From a checkpoint of a small transformer trained on Wikipedia.
Architecture: LayerNorm before each block, learned positions, tied embeddings.
Training: 997M tokens, 8226 steps.
Each number is 200 + 20 x the weight over its row's rms, rounded and kept within 0 to 999. Layers, rows and columns count from 0. The size before them is the row's rms in percent of the matrix's.

# layer 4 MLP down (transposed), 3072x768, rms 0.0327, rows 2194-2219, columns 128-191
094,217,225,198,211,211,204,197,173,261,196,210,182,212,197,201,222,228,221,189,162,209,175,208,196,206,200,168,216,225,219,180,227,194,190,198,238,226,220,198,183,171,221,195,198,135,196,209,197,201,205,193,188,212,213,226,212,210,185,204,217,191,184,200,210
103,225,223,181,195,214,228,228,225,192,189,191,156,175,208,183,166,201,221,222,208,185,211,212,198,153,235,212,189,211,198,228,221,197,217,183,199,216,212,234,209,179,183,225,221,199,189,225,207,251,231,214,208,178,199,197,213,233,212,186,179,188,228,180,193
098,181,175,169,230,233,201,183,227,217,176,232,219,214,188,202,138,205,191,267,208,215,199,194,213,205,229,220,186,191,208,198,192,202,188,209,154,201,197,201,209,212,186,179,197,185,249,160,193,230,210,229,182,183,236,198,173,211,197,174,214,185,205,196,165
088,225,223,172,194,221,186,175,211,220,215,203,191,167,205,186,227,200,202,198,218,190,203,186,188,172,231,211,209,245,198,187,205,195,199,221,192,179,202,194,188,215,212,166,189,202,210,219,222,180,200,206,192,234,221,196,191,188,192,201,203,165,212,215,184
101,218,209,180,190,206,192,210,218,177,210,175,222,223,180,201,164,202,188,187,207,208,197,181,188,192,198,209,233,185,212,171,201,187,201,230,151,209,192,180,190,203,175,201,201,177,193,213,173,201,165,209,194,224,207,222,178,161,204,182,166,177,207,170,167
110,192,201,168,185,190,197,166,188,203,221,241,210,172,203,203,215,192,191,192,232,218,207,193,175,222,228,198,149,197,206,225,196,225,188,210,223,207,200,198,226,161,212,222,200,190,207,193,185,201,189,206,216,221,186,206,219,176,216,187,189,175,190,206,176
121,224,228,213,190,169,179,210,222,202,188,208,178,203,195,206,229,203,210,204,198,163,218,183,206,233,214,190,198,198,215,182,244,186,200,196,170,167,209,215,202,189,187,198,192,187,188,215,169,223,185,182,249,193,201,189,200,213,201,177,193,191,211,244,169
103,176,216,188,214,201,186,195,213,196,189,217,193,200,221,224,203,205,184,223,208,172,197,210,193,211,219,215,221,203,199,255,223,213,178,227,188,215,199,181,169,199,176,204,200,200,195,226,208,192,200,219,208,219,232,196,210,165,207,212,193,151,196,168,215
095,182,200,173,175,203,208,217,191,191,187,222,187,201,234,215,180,191,196,144,236,178,183,177,211,178,214,194,188,187,199,201,203,199,206,211,204,215,205,207,185,194,214,187,161,192,223,220,202,210,193,174,194,166,209,205,177,192,216,195,180,230,185,197,206
091,183,213,205,200,214,159,188,165,184,200,182,207,192,227,168,199,198,232,179,206,215,219,205,171,190,206,182,180,180,190,184,184,195,212,168,192,214,201,212,210,196,178,152,218,191,205,155,191,214,197,217,217,174,214,201,212,225,204,199,234,187,219,226,204
101,211,229,206,178,221,208,176,190,220,193,196,184,189,155,209,208,183,214,218,196,223,191,198,195,195,204,216,184,210,194,203,194,210,186,200,208,231,162,193,180,191,227,188,184,220,189,175,201,205,189,236,218,193,171,220,202,201,196,231,177,178,203,195,235
105,194,227,205,191,172,195,182,221,206,197,195,198,176,200,173,233,189,198,195,223,209,201,181,196,177,193,196,242,193,236,212,187,183,178,216,219,240,203,223,188,209,180,197,211,182,230,210,185,220,195,206,214,189,185,194,201,194,193,226,218,199,182,263,229
105,193,178,181,190,157,214,208,166,212,203,210,191,221,216,192,188,197,229,174,201,202,163,212,234,190,225,196,209,210,198,220,199,245,207,200,165,186,203,208,213,232,185,179,199,194,221,191,182,196,195,230,187,161,208,200,202,216,218,208,232,210,177,174,166
120,197,206,193,214,199,202,179,179,169,203,194,211,186,227,188,191,201,175,163,196,191,198,206,217,204,190,176,220,195,251,212,196,218,232,182,181,220,198,193,219,215,208,197,206,183,195,200,152,213,239,221,217,196,194,207,204,220,159,191,243,143,206,246,198
098,212,214,231,205,226,217,210,214,212,193,159,234,228,207,221,182,200,172,220,199,191,243,221,235,203,216,183,213,200,233,227,185,187,208,221,218,197,202,218,200,173,211,176,204,174,194,202,202,175,206,184,203,186,218,215,181,146,211,210,192,234,203,201,211
101,173,200,188,200,187,198,219,231,199,181,182,205,210,216,199,198,209,210,196,176,194,181,163,181,204,201,210,204,191,187,189,184,195,225,231,214,198,215,187,157,191,190,191,176,184,204,189,190,176,200,179,183,191,175,192,200,187,196,184,173,187,201,173,201
110,211,210,180,188,199,197,184,207,231,188,237,204,156,207,185,196,195,199,199,178,217,160,163,200,192,221,210,200,192,193,168,205,235,174,184,240,235,205,214,197,179,219,183,220,182,215,210,192,187,219,205,211,219,158,190,196,179,180,203,196,199,202,253,187
095,188,179,215,228,203,192,220,226,216,259,221,184,201,196,189,200,202,181,206,190,213,204,198,180,206,215,210,184,224,169,214,193,208,207,188,207,213,198,228,224,197,202,202,218,194,197,218,196,169,210,206,228,212,242,221,206,179,200,194,195,201,215,263,206
104,162,199,208,186,194,197,191,203,182,180,205,181,226,186,186,184,199,192,206,223,223,231,197,215,210,213,198,158,209,199,214,223,214,246,215,189,209,223,232,211,206,146,192,186,186,180,165,177,189,215,209,241,211,140,218,198,224,204,189,209,181,187,213,210
086,185,209,209,165,197,181,176,160,201,206,194,196,168,174,200,185,200,189,159,230,176,217,197,207,212,188,146,210,147,239,209,245,208,200,187,171,149,180,177,209,169,179,189,201,214,210,186,191,209,186,230,196,232,194,180,188,238,180,161,232,230,187,216,209
110,205,175,181,208,213,213,170,202,186,205,194,199,222,182,222,238,203,194,203,222,191,211,194,220,219,228,189,185,200,204,232,209,174,216,173,207,176,194,225,213,180,173,187,219,194,199,218,218,215,170,253,184,181,227,206,194,221,219,201,187,182,176,172,225
081,199,219,204,198,196,193,179,177,178,194,210,235,208,183,203,217,214,220,207,175,203,177,196,173,205,226,205,192,196,210,164,181,207,207,195,183,177,220,181,210,215,187,219,190,199,206,183,203,210,186,207,209,236,172,170,201,212,168,174,210,182,210,177,212
110,196,223,201,186,208,182,196,203,197,185,178,174,199,228,172,222,205,160,207,194,182,243,179,172,192,193,214,206,197,188,170,208,225,205,216,213,184,215,219,177,161,189,193,188,188,200,214,230,164,201,193,196,194,237,187,179,245,221,199,194,188,204,195,211
090,200,200,230,189,214,196,202,205,187,166,164,189,225,209,209,191,201,202,208,165,173,225,192,198,186,187,184,180,197,202,189,236,181,195,207,176,201,188,188,207,199,188,236,185,186,177,194,244,180,220,190,221,197,169,198,197,205,196,179,190,194,228,217,198
092,185,177,195,254,179,226,182,210,216,208,178,196,211,155,203,251,207,203,178,191,200,227,196,206,194,237,202,206,211,162,171,196,163,190,170,186,190,202,167,219,186,230,206,223,187,184,208,201,220,196,201,207,189,218,193,181,223,126,230,183,196,214,222,208
089,211,203,211,219,194,200,217,158,212,207,238,219,216,177,241,195,195,193,169,211,187,217,182,189,195,209,162,186,210,192,196,223,224,212,182,205,207,209,237,196,154,216,215,221,180,183,255,212,177,211,192,201,196,181,215,197,206,203,224,224,217,158,202,208
# layer 4 MLP up, 3072x768, rms 0.0327, rows 2195-2219, columns 128-191
106,235,226,195,205,174,179,243,205,248,167,195,166,210,150,227,220,219,268,190,224,177,200,165,202,191,202,183,206,198,197,179,214,218,219,170,224,229,207,185,185,217,220,211,207,197,201,205,210,192,196,207,221,196,212,216,167,213,211,217,210,181,236,210,186
099,201,234,195,217,182,204,228,196,249,188,192,205,196,184,220,217,205,196,234,233,219,194,199,178,185,232,221,203,204,197,189,179,234,214,177,216,204,193,220,196,195,210,211,188,189,207,214,172,196,191,209,172,172,163,220,175,217,218,211,189,193,197,175,179
097,231,179,207,208,194,222,204,237,229,231,212,226,216,219,195,227,221,192,228,188,191,184,207,214,209,206,207,197,195,230,222,211,193,219,200,229,216,236,207,178,176,187,186,182,184,193,182,195,239,182,188,202,227,200,179,181,210,202,229,194,175,237,207,209
102,188,200,234,199,213,186,173,165,204,197,202,229,232,193,204,224,227,211,225,221,214,227,191,212,207,179,201,194,194,183,217,167,222,217,195,188,209,213,191,235,214,172,204,214,190,149,181,195,169,199,215,182,249,198,189,215,202,191,176,230,159,195,221,222
106,223,190,212,225,213,195,199,182,210,201,178,208,196,223,219,247,200,199,201,196,211,233,206,195,228,190,195,203,223,182,163,155,204,207,183,236,203,188,159,211,178,216,222,149,191,183,176,186,203,221,232,176,203,218,226,191,184,200,236,203,176,184,140,202
111,193,199,214,204,197,194,240,227,209,211,187,223,186,216,228,221,194,215,207,229,177,201,213,197,203,154,229,177,173,210,194,221,223,178,176,220,207,207,209,185,215,217,180,195,184,185,226,191,239,211,167,213,219,164,233,166,192,170,218,213,182,186,206,218
103,225,194,206,206,213,211,186,220,207,226,197,201,206,165,186,205,201,201,174,210,207,189,167,199,199,218,199,219,229,184,198,171,202,202,178,206,215,208,203,158,178,211,197,182,192,168,224,194,197,173,231,220,199,244,193,160,198,182,206,203,195,171,205,185
099,211,177,207,177,212,220,178,221,220,176,195,204,207,191,239,198,208,214,171,173,186,224,178,216,193,203,214,202,207,217,211,193,237,190,237,207,211,225,165,178,175,174,227,212,189,178,179,213,206,206,189,206,179,221,208,194,203,192,189,228,216,192,218,193
101,193,232,191,219,177,204,224,208,222,232,191,203,192,197,230,201,190,222,195,193,177,180,182,188,222,187,229,213,204,202,163,221,212,187,232,236,227,200,187,212,200,194,221,192,196,214,191,204,253,186,172,225,238,148,226,205,210,199,195,181,207,198,190,187
091,207,211,205,209,168,201,191,197,212,173,204,199,221,183,191,231,237,196,265,198,212,217,213,190,186,188,189,182,214,210,186,201,211,205,217,222,192,205,201,222,173,238,213,193,189,183,183,219,236,240,174,193,192,172,241,228,195,206,272,207,196,166,160,200
104,227,202,212,215,181,203,204,216,235,225,212,199,191,154,210,210,205,247,206,210,203,191,198,207,187,196,183,247,184,228,239,220,183,165,232,197,252,210,216,185,209,176,228,200,191,228,178,200,176,201,183,179,187,222,230,184,214,174,222,190,234,217,210,188
101,200,210,198,168,184,207,193,206,218,185,197,219,195,215,225,229,198,243,203,199,199,208,205,212,203,188,181,195,216,197,189,173,172,170,219,205,209,211,182,160,202,215,207,185,195,202,201,202,212,221,153,174,209,224,205,182,202,206,180,191,194,188,180,175
108,221,204,208,212,207,210,164,194,219,232,209,199,205,223,193,218,212,181,195,212,225,190,182,226,207,225,189,195,201,226,210,204,218,205,157,240,200,213,190,141,171,187,224,220,190,198,178,152,187,207,249,206,199,184,221,204,187,202,200,216,194,170,244,224
100,169,183,198,205,170,192,193,179,233,205,217,228,215,213,188,206,213,205,240,246,241,208,241,196,170,222,161,185,187,155,218,199,208,174,190,228,184,217,167,231,198,180,181,191,192,187,219,215,185,182,222,234,184,198,196,216,214,185,220,163,202,218,205,182
105,181,189,206,201,174,200,181,188,209,201,227,206,214,192,184,211,198,195,197,174,200,203,209,219,158,194,162,235,210,192,231,202,209,198,206,183,236,188,177,207,185,190,212,233,191,186,188,160,201,194,225,196,200,163,173,232,235,198,178,204,211,215,167,202
098,217,240,209,198,211,212,203,191,201,220,182,205,197,206,254,173,192,237,216,196,197,185,233,208,254,229,204,184,194,166,185,201,174,171,215,216,232,187,191,208,209,196,209,167,181,185,241,186,222,204,204,178,225,196,211,222,219,161,185,205,173,196,190,197
096,188,214,222,251,192,210,210,205,193,217,219,185,208,148,209,240,214,224,258,201,217,173,199,201,214,223,182,243,241,152,192,183,202,201,181,190,215,208,190,223,216,188,188,164,184,158,212,211,227,159,190,186,199,184,192,177,190,197,181,159,212,199,211,188
103,199,202,218,215,229,224,195,214,221,209,187,202,214,192,182,211,191,210,160,202,212,206,229,206,206,244,225,202,194,210,144,190,218,227,214,222,200,182,192,201,180,199,212,171,176,209,171,187,191,217,180,148,232,216,221,222,219,201,184,210,185,233,222,218
092,174,241,224,206,224,199,188,193,201,205,217,171,187,175,193,206,212,174,191,227,189,236,174,156,196,228,201,196,194,223,201,208,194,189,191,217,223,224,201,198,217,206,234,138,191,200,202,178,232,159,181,218,192,189,212,208,202,183,223,217,170,206,211,210
102,176,189,209,228,188,208,194,223,234,182,199,209,194,216,179,226,214,202,199,249,208,190,179,176,209,158,175,177,213,219,207,173,209,179,201,221,196,196,167,212,196,171,213,199,195,155,219,234,222,206,236,215,204,231,201,185,223,169,215,145,181,202,195,220
087,200,183,207,208,200,208,196,246,212,189,230,183,218,203,177,189,201,186,231,194,196,206,203,219,220,202,206,185,222,198,192,206,199,193,203,216,234,193,198,201,165,218,223,197,188,202,175,206,195,197,185,187,199,208,231,229,183,196,241,193,189,221,213,191
106,205,227,211,205,184,194,202,232,203,190,208,234,198,241,206,185,222,194,218,188,172,189,158,180,172,168,183,202,199,213,206,188,199,178,189,207,232,198,178,221,215,183,212,219,194,188,213,211,215,180,219,167,213,219,206,212,223,183,183,207,212,176,201,228
093,190,223,211,192,187,200,206,155,201,221,189,196,175,192,193,213,189,201,231,184,186,215,189,203,173,246,172,204,243,202,213,155,194,175,175,190,228,184,218,204,184,185,175,171,184,205,218,176,235,222,178,185,211,177,218,186,198,200,172,239,221,218,163,193
099,179,180,198,213,210,226,214,220,216,201,186,202,221,218,186,230,179,203,178,218,198,189,199,202,194,191,200,205,200,211,219,215,172,201,201,212,235,216,194,216,206,175,200,199,200,204,178,198,217,195,176,193,195,222,169,206,205,203,227,140,218,198,201,202
093,230,207,208,207,189,213,161,235,209,150,212,206,198,189,224,189,220,177,179,204,202,206,184,215,228,178,220,209,199,200,213,202,208,227,216,238,192,194,215,170,181,164,162,185,191,219,191,199,194,195,240,194,235,196,218,193,186,167,208,171,154,181,205,201